From a checkpoint of a small transformer trained on Wikipedia: 4 heads of 32, a variant of Muon for these matrices.
Each number is 128 + 24 x the weight over its row's rms, rounded and kept within 0 to 255. Layers, rows and columns count from 0. Numbers have three digits each. The size before them is the row's rms in percent of the matrix's.

# q: layer 7 attention query, 128x128, rms 0.194, rows 0-31, columns 0-63
# k: layer 7 attention key, 128x128, rms 0.197, rows 0-31, columns 0-63
# v: layer 7 attention value, 128x128, rms 0.368, rows 0-14, columns 0-63
# o: layer 7 attention output (transposed), 128x128, rms 0.271, rows 0-13, columns 0-63
q0 052:103137077130103083123149134118136147118096156165110168127105133130208114138087106137121116183165113118153132149125094134157094119168129127160163170139161113129135144162097142107109129143108131
k0 069:114128139124101125119148079139127120122106134092142116135108134106117148089114122114142160130125143101129113136199165141079123134045132110102096143098142161102113125112095135173133142100121117
q1 086:155133144123136165104116106184129104106152095118129166117109093181139100104135094108117150131105133166141100124127092140181182131119142076073090108112106131110088158132129118128127122082146157
k1 076:114185126087146125138150176138170136162104126137140108135132164166162107143173133164151162109125156105117147148152163121079079145139106121143130122160149103121118161101139140116116126162089107
q2 095:122114165129109163113113134126087111129117082140123099135188108133107124100137147119178146098134123150105114159141124109156120146115183101077101115122142099134131117129156150073128122112138127
k2 097:149091156135111189153142112126087120130103124119145119148095145136105143125107131117148093136166121094141109152103101142163145140099146159087110139127117092100112115120193109159096110108152122
q3 110:095153109159132186133113139125145076104141151126142154123108068117121148127153127174145119113136131106136103117123164139106124147117096112078133107153139155162113148080113143163124125109107169
k3 075:128120140123121139163129147112084144149166140063144104144174116158095126124108094115147150127150114109095121110106134129135124173124135148094101129119143124142112128131163123126122133116108096
q4 096:104118104152085139126099111134077129147135144117127136135102113140134136151151111112131109104141137104140123162144151148121180105090102157127082105127172108156111148106138122118138093088178145
k4 104:128128139133116110112158142144108122137123135137148153145130112111110124107105127138162132116165161135137144117149078137118136122119115109110146126121126097092139151139178111142099096096140167
q5 092:094142141128162157183092115063144117111121116174061118138124093152131145106135131128106120129105153135117156129100102134169115104126117107146114091168120135113143122105168148146133083153117119
k5 105:123153134153210161104128116131156083116164103152098126141131111100154138132140133171100138135127125135093138117095111164139135128146120102137154094138114122133124113122162143120119125132117139
q6 100:154114119130160128150107121087096112148139136147139152119088124151150122113128137214130139117117103089128142119084136139158118131099156113128112147149116137125153078115149136121122111140107129
k6 108:159112134114096116124118118141102136099131141147143129151152109144071125113130115168158128125131128091110101166173116156137101144104180104142128129165151101110167133126138113139122123130103172
q7 102:109137161132110118112157099116129110115145155095103117150127125120139154126135097130065106129145124122127135138158121119134196082139104112124116120109089106130112172149095150140137110123183129
k7 128:141138183065110145117127124136105109128177138105140100130148111117121141120123175118103078114136138110113133181141100149117164096119121120118127102073118135105107115130150136133116090141183135
q8 071:123119135116118171091123137139126088110157149140141155124128128103159105120155153125144088134105181089104157108105102148096138164091101123130107117140114139146146121095124157095127148102105126
k8 080:123150113162081122150130138147145174126106061121173122146159150142108145135104137145120127145139161112157101115139144141129162091172112185164136155134108155095157145120135114136129119101167102
q9 101:108097167134066142096141134098114110159127152094117134118140165138129116118163102115151122151133124152130125152148144087150141141141167114070151140130159102124126083142150124080124113106148154
k9 075:168088177082182161131119139091078138138089121111147150147152126147081145118111135136157160147191136112132144156128119132202120118112140128145078159142079109123115154110169107156131109126134141
q10 105:141157124091115104109147128085142160138089121105109135111158172140155130112103130136128127152135142123093120078122083095090132139140113154178197147138125133121155126160108151099118131144110109
k10 081:111142107137114134141132102143179147088138121155130138101094120101120108143104099115133124111080135117140127138144088122119127094103144110121119087156137121101157121105144137136135114093152157
q11 093:120135145170080134131087115134077164124098114155155117108125103125121141145131155125157136137134136099102107183124112173105125129068169119111094108141136115148156120108135142106138081120130163
k11 120:148112128131153198153126117133111109133147155093131103125092112129079134104110130126144121085153149118149100159118072129149152153126132151111154113157130132092119115123166135131094087107144129
q12 070:127065132160102105150090113120083176098136144140143126107102145142106137113122151099125101106134130134115120180126129131159148108081184119109114087146132127101163118110157167094145114124183152
k12 098:107163125096162159139085121096141115126153098128122081100101107106123105101128128128117142088110125122149091144178125086135129137120124135100143105152140123130132135117136115090119077093149134
q13 109:132132145125122158142125114092121102092101157114101134123121145118147141119139092141068111095126118124169130142150173104115134125125111136113125128129169130174092150128099114117129113093142108
k13 088:161149098111148167155141118099109116139174162169145104126110122132084182125080151152105140075114138132178091186125126147123159098132122129102128112165184150087108105118113150103123094129134145
q14 118:160182104109155130119135112132155141171114104132147098139135139144091103164151142121104148106127105131108087090136162112133148089123110149139138081148120149124114180136121088137144141103126102
k14 124:098189166135109094112139139091134130103095125148126095095116105102130095125149107130100138095111125167104153120176123088150073096101116165107149093102143132116117146125131093127141125155166117
q15 119:185136141098160180136110103167149113175085077103116111112152149151143100138141133151118137157136098095123147105157163158132155083149110110142102099133137168066130120145144106105164111122092115
k15 117:110145132129127119114111112130130119168122078120145182105143141136138134150137129183116122120105152124132105090122130142097182089117091116143133088149147160100154162159112095134158112130093126
q16 114:100108138137138092162127106130119099125112085105139099159134110107159131128117115148097131126111114110117144116104110086081095137090107149130143162067118124144112149131100101120115103153134129
k16 109:136121100089113145140134150143128109083112122093138143129113087105155197126072176137135120115104125143083105151100099122106170095143125142151161144095124155133136159113146142122087149123114128
q17 103:102126163106143144149156145165150117142127150118116147153138167166126118119111076124151102134117127135145093118177120146101126121107131163112153189136142098160119142160136082120134116160115174
k17 119:121141173138112113138156162131144097124109164142147134116156165147115159138079122094127148116139104156144171129142137151115152114106115150144143119151087115125114129118123098127161176166146168
q18 123:104146100125141150137129118135142093138122134166108169135128148176125118097150113167138136125113119174136093093135153098106080142102111128131113154177165135121109131092105118101123128116046105
k18 111:082138110107136116146130134128157137102128162176121133159092141143130134111149153162151076088131124175116151115107114138109126159130156158128120089143142131145116129141145128131132126151112135
q19 101:114094115067111150147140148117133133110127111118176139100102084129110128095139082108131129110132108143118162096144116092155122147155138121129129107061091193121143139148093106161098156078168122
k19 091:115149103140159093117141160130104143115148123169148097142094115099120118122120131137098154141117188149152130157139127115125095118137147115117128154064155184123123090109093112114147109128115160
q20 113:136121139117103141134130140117099088147146114087095090107141158108112128138117122117089089162117124142083118098128125130120150143180088155124140147112143105113124113142148117097148150139140136
k20 112:149109158079095122160141116138128098123142161103107112150139139124136115155114156101114113132160157138122163102086110150117133087152105109116151134118133156141135116125107078139131158116136146
q21 100:131116145143123163129142117176125120106132163079115156127091151098128119153128152126112103137126124125200133141125088128116112119141108138143142137122096115082113108127166110141129108114091121
k21 103:100104195102113121116156138124088109106112151150081134116095142112128126128101134123109112102128121121109151102147108115135112085167128133150189062119117133092116118109108135137144172140126124
q22 116:150142106125110125093124133084138116111138147121144140112141150201149146112109150091159109150123135082121144088109096153131102112169111140105103147137155121123095096179174138141152139118146132
k22 106:118138124154126113093141145112139162122139126134129165120150144157125114084094122087144103157125121159153155128093127152119105108174149127165122131130129131146140138129117126135173159144126167
q23 105:127149079117148140075120124084105127150135096138124091138124093132158093129140145157171126103150122136131097126107142130090068140141114115100142098127087148096119102165159117158137139154119101
k23 119:102173074141166173112110153132127141117130093090095124155139157141133137176154134150117172168098165133120097134124171119107128139112144113114170105111118136120139161141129097147140124112121120
q24 098:160147114141121175127122118131117145136096119091119167112112164133137096146084126094085082104189102075128153110167131121136129135118103159144114124128148147125129147159130163157101127142158160
k24 107:165149119154121178098163123170093119154122150093110158110110150132158126166110160129127109100174110140138180118136118111158129139107097146097151122121143138110147109147118116086117114173111137
q25 107:106123110117118116168130096121129161121113147132146157148126073109115140114143104106125135098107133121106107157099134132147152141115145097140118109160142096135054128071130093148144112131155143
k25 109:103102133175105116084096099123059131137093167167109122137153100076086138104141082149141120098106156105112108126127114124082107132163136127133158138157164073130102095089146112154091136127150088
q26 106:080120153149080090097142128098116162128131127158099146117142101143119125095163085123142131110125152146143136103107148109156082163134128170131130124134100090164141147133129107105142129130102085
k26 117:130108126089120143164118112115103100131109127116142104154167157139114165122113121117122132105136138132118145173121126138149097116093152118132076136141091114173114111109146127100137135157181142
q27 108:166153117124119156097089090155123120122126151138126125130096110111156129151136121136185123114113184070128096158134092176121143149138097119165130144132075125075162125160121119135122160150135144
k27 107:113150156112111191087089099156102076112117161078098125124163134113147110126132109147122133117129182096137139145155077163146155147167103128152141093129153129107117158152074101120142139120182131
q28 094:119180150131123105115142151095155163164145148132162142129133152112129127126146109137162139133134097165112145155150149117147106133100099132092129143147141114134132148116095086093117143158151107
k28 099:087090135147128152137089141120133162136133091114156194155126158113137128143112127151136106136132088129143172159099106178131150122153119179100093120113124120132126131104135104188144124156151089
q29 097:103158113103134116131141180144139126116121147121133136111132170111096148146110114081140125137093166149156186127101104156122096146136127142130081143164145110166152130134157137138129111163142118
k29 093:152151133157134121129090136146128116180117122102101146113162149120132133177069120123121148121101136163129164099117127129105138132174116145123093161100140133125159133150114136137111151134098131
q30 099:173111149153145133123128094117116126109087164138112100094130144139108131135165097101095133106133117130149123146108172194160176166150136141152129122146126094116133152157153160106117138093181142
k30 092:131134129144114124120065084167151135074138115086124117123118138157109118159150123098133156085145146127121148136134164140143123161148134127098139091109151134133111129140165137105143139114100102
q31 112:131167091112148141112148130099146165112097125095127114127146149136115143125084115167153169103157133150132122118149082135118119164119087115145148091086130131144181169144089122158116122127137135
k31 104:135168116065126090131121097119136158129121133142116145137144112152110115129093146156154155101165131167121101099134131119130108113149119106131176122080095138133154146155123155121111110102119112
v0 090:162104187124132101120127190122189139167157152115154099124123099162133140128129112100097115149096101087160116137109153116120150176150123090122144154131126103108147136140154117125116135127133115
o0 100:127144123119141110142127118101116139185107155144095158163090137126170135127151125100118120147158108080101112106106146142130125096116135132180135124154132187125104126145145131106103138100136089
v1 088:158122132161113108172108156157129152170188138128159108108138121138172120121123130076128116104127134129102176129108155153148148116099162130115113121138089104151129117164164164107116162173143100
o1 095:095111136097112135151115097120149155132070112143074148165134128130100130120141110185129126135146139078148106148100102098101119136132090058131124125147146102093096124144146102125128107097099132
v2 089:113118144148157128136161126138143107158141129171153107176093118147098118091113122133147109117158098146146105142169102110137146141079124077145118162135111089098135135127093103084169138114066131
o2 088:124147110149134093140102152082132176133141121147110130115128119150144107160106151111148152101155163123083162108107141122154098092125131149123116102117102098119140128171125126129099119137156128
v3 089:113125152138129098118108117171118114126155128121137132087165126137096091136109147108137128065121106155122154172071108132123119132131149120089114101134162157124122132084075132102118140102139148
o3 099:117119122123129162136110129124149132064082113098126105106086139128145134149158085155152106139114160079119105124176094107107096170122123162119134130151116130115190132121158131167147147128159148
v4 088:140150147067114128104115093160109095102115127132138101158090141098180130163157140154132125138160135136115119138150146129132113121119127107150113143125108119145149158117103144138157130130166128
o4 095:088106121169179141145144092083156142137096162123131147142154128156088134139128128137132136124085120095097133098108121100133090145112164130142128123120163155118133146120139103127105130147088137
v5 083:111119108156144189103117150165125142134117095160147153115106123140153142147146141118127136123096123120101109155122111120124103158089129120147102095118114133113155107097128152129127120122123105
o5 095:106135153132101091123135138137133117117134202097146138156170138143098131149143114158108093136101160119088117149150101128151100111121110128102157103167142142180143173145103148140144093141094141
v6 104:111163110117128099136172127118173101165125171141157076142167154103144106143105165071129129116151118124137126094140139088142130109108167126172161142136107125138131152140120097145089123135107115
o6 106:139119092131145133134086121115091152125132118139117133116125162118148123096155094150092118128148129098104138126136142118107121136183170095093144109134093159111139089171158151131150107124132109
v7 090:116129097082098111076161161141141112174147202144137144104135153134123100123089133102144102173110122130122143144124101142118120148132134126125127152138112180110106120096145160155127155164172101
o7 099:159117152132140141158101129142109132143113071049121121145120088128129144148097150129072136110142101103130148145125138122159178091120144128144117108101112122084118138146116127134113087113108131
v8 090:120130113102091094117157148123128145135130106145100152133117123152164121147073135086151105113142135124143157165110109144158154125101097114130142124136152143153093114126149144156167096130130137
o8 092:136101113136137155100089144117114142122150149131163125123125119111091152131132134148140119106100128116119127165118113164110108137086157114136071091096080091115187149140147139134118169117131111
v9 094:125123119122151137103177126146108116113168107087132127108138134106151155149123131096110112119138111092100116088109153143149110146145108146151100136124103118112150112089132127075106137124134081
o9 090:120147129118112182121123129132143074154123150137150106147088134121091084124159126164090153114105109136134134097148160102101127100148094143120163081165153143148121143157105117142130106137112161
v10 094:149141108117136103090149103109123118151108093121146150118142115097166109088136134137124139162155146125112137088131144092148181133140128124184152106112138125131094108088138147107097152150134143
o10 094:128123144152134156130138097109112111137123172140107130133150175085113140128124100135095176123147085134162099143114160115116108146143094157087086148120108100127108112162111107130125132140158111
v11 088:141137119128128150143109147131118139122132124111125157139137153143112116129141183133108126110120140131126107146053066119110096145122127134132107142117105114127168147121164106094113091118114096
o11 092:086124139139146108065162116104118122123135133100130124134108134105133151129127083098154140142134144154113174117164167144135149097085129103138164085133141145144113105116112179149151157162167120
v12 082:132161134074131153140144126088127119096177114104159126109151149087148147159126102062151121131122106153117095145165140116125100141130155108101123139155144150146116126104116159073085157103104143
o12 085:154121101109142131108122129139177138161119122137154116113133097104149116136109123166127137122117100106104121118145083135136158114092089115158130093114108140097167146184129107188160113113108089
v13 089:094155099115132124120099102118100060139137136114085132081178139052136094167135144156146132135193118120113126128164118098163111138152107137129119103131128143118117138137070136148133079098117154
o13 095:162153150086128141177153120121162120128088108124144136117132141140101150093117092120121106127109126158143113148115094129124149156091173153133148105126113169149163062093128140153136162165147136
v14 089:109108126173100121119155136124149111130133084106092126173099163116158121125110099117153167132148103127146154079117154139154134112149083162109119128101122113148112111119111115132097127097163094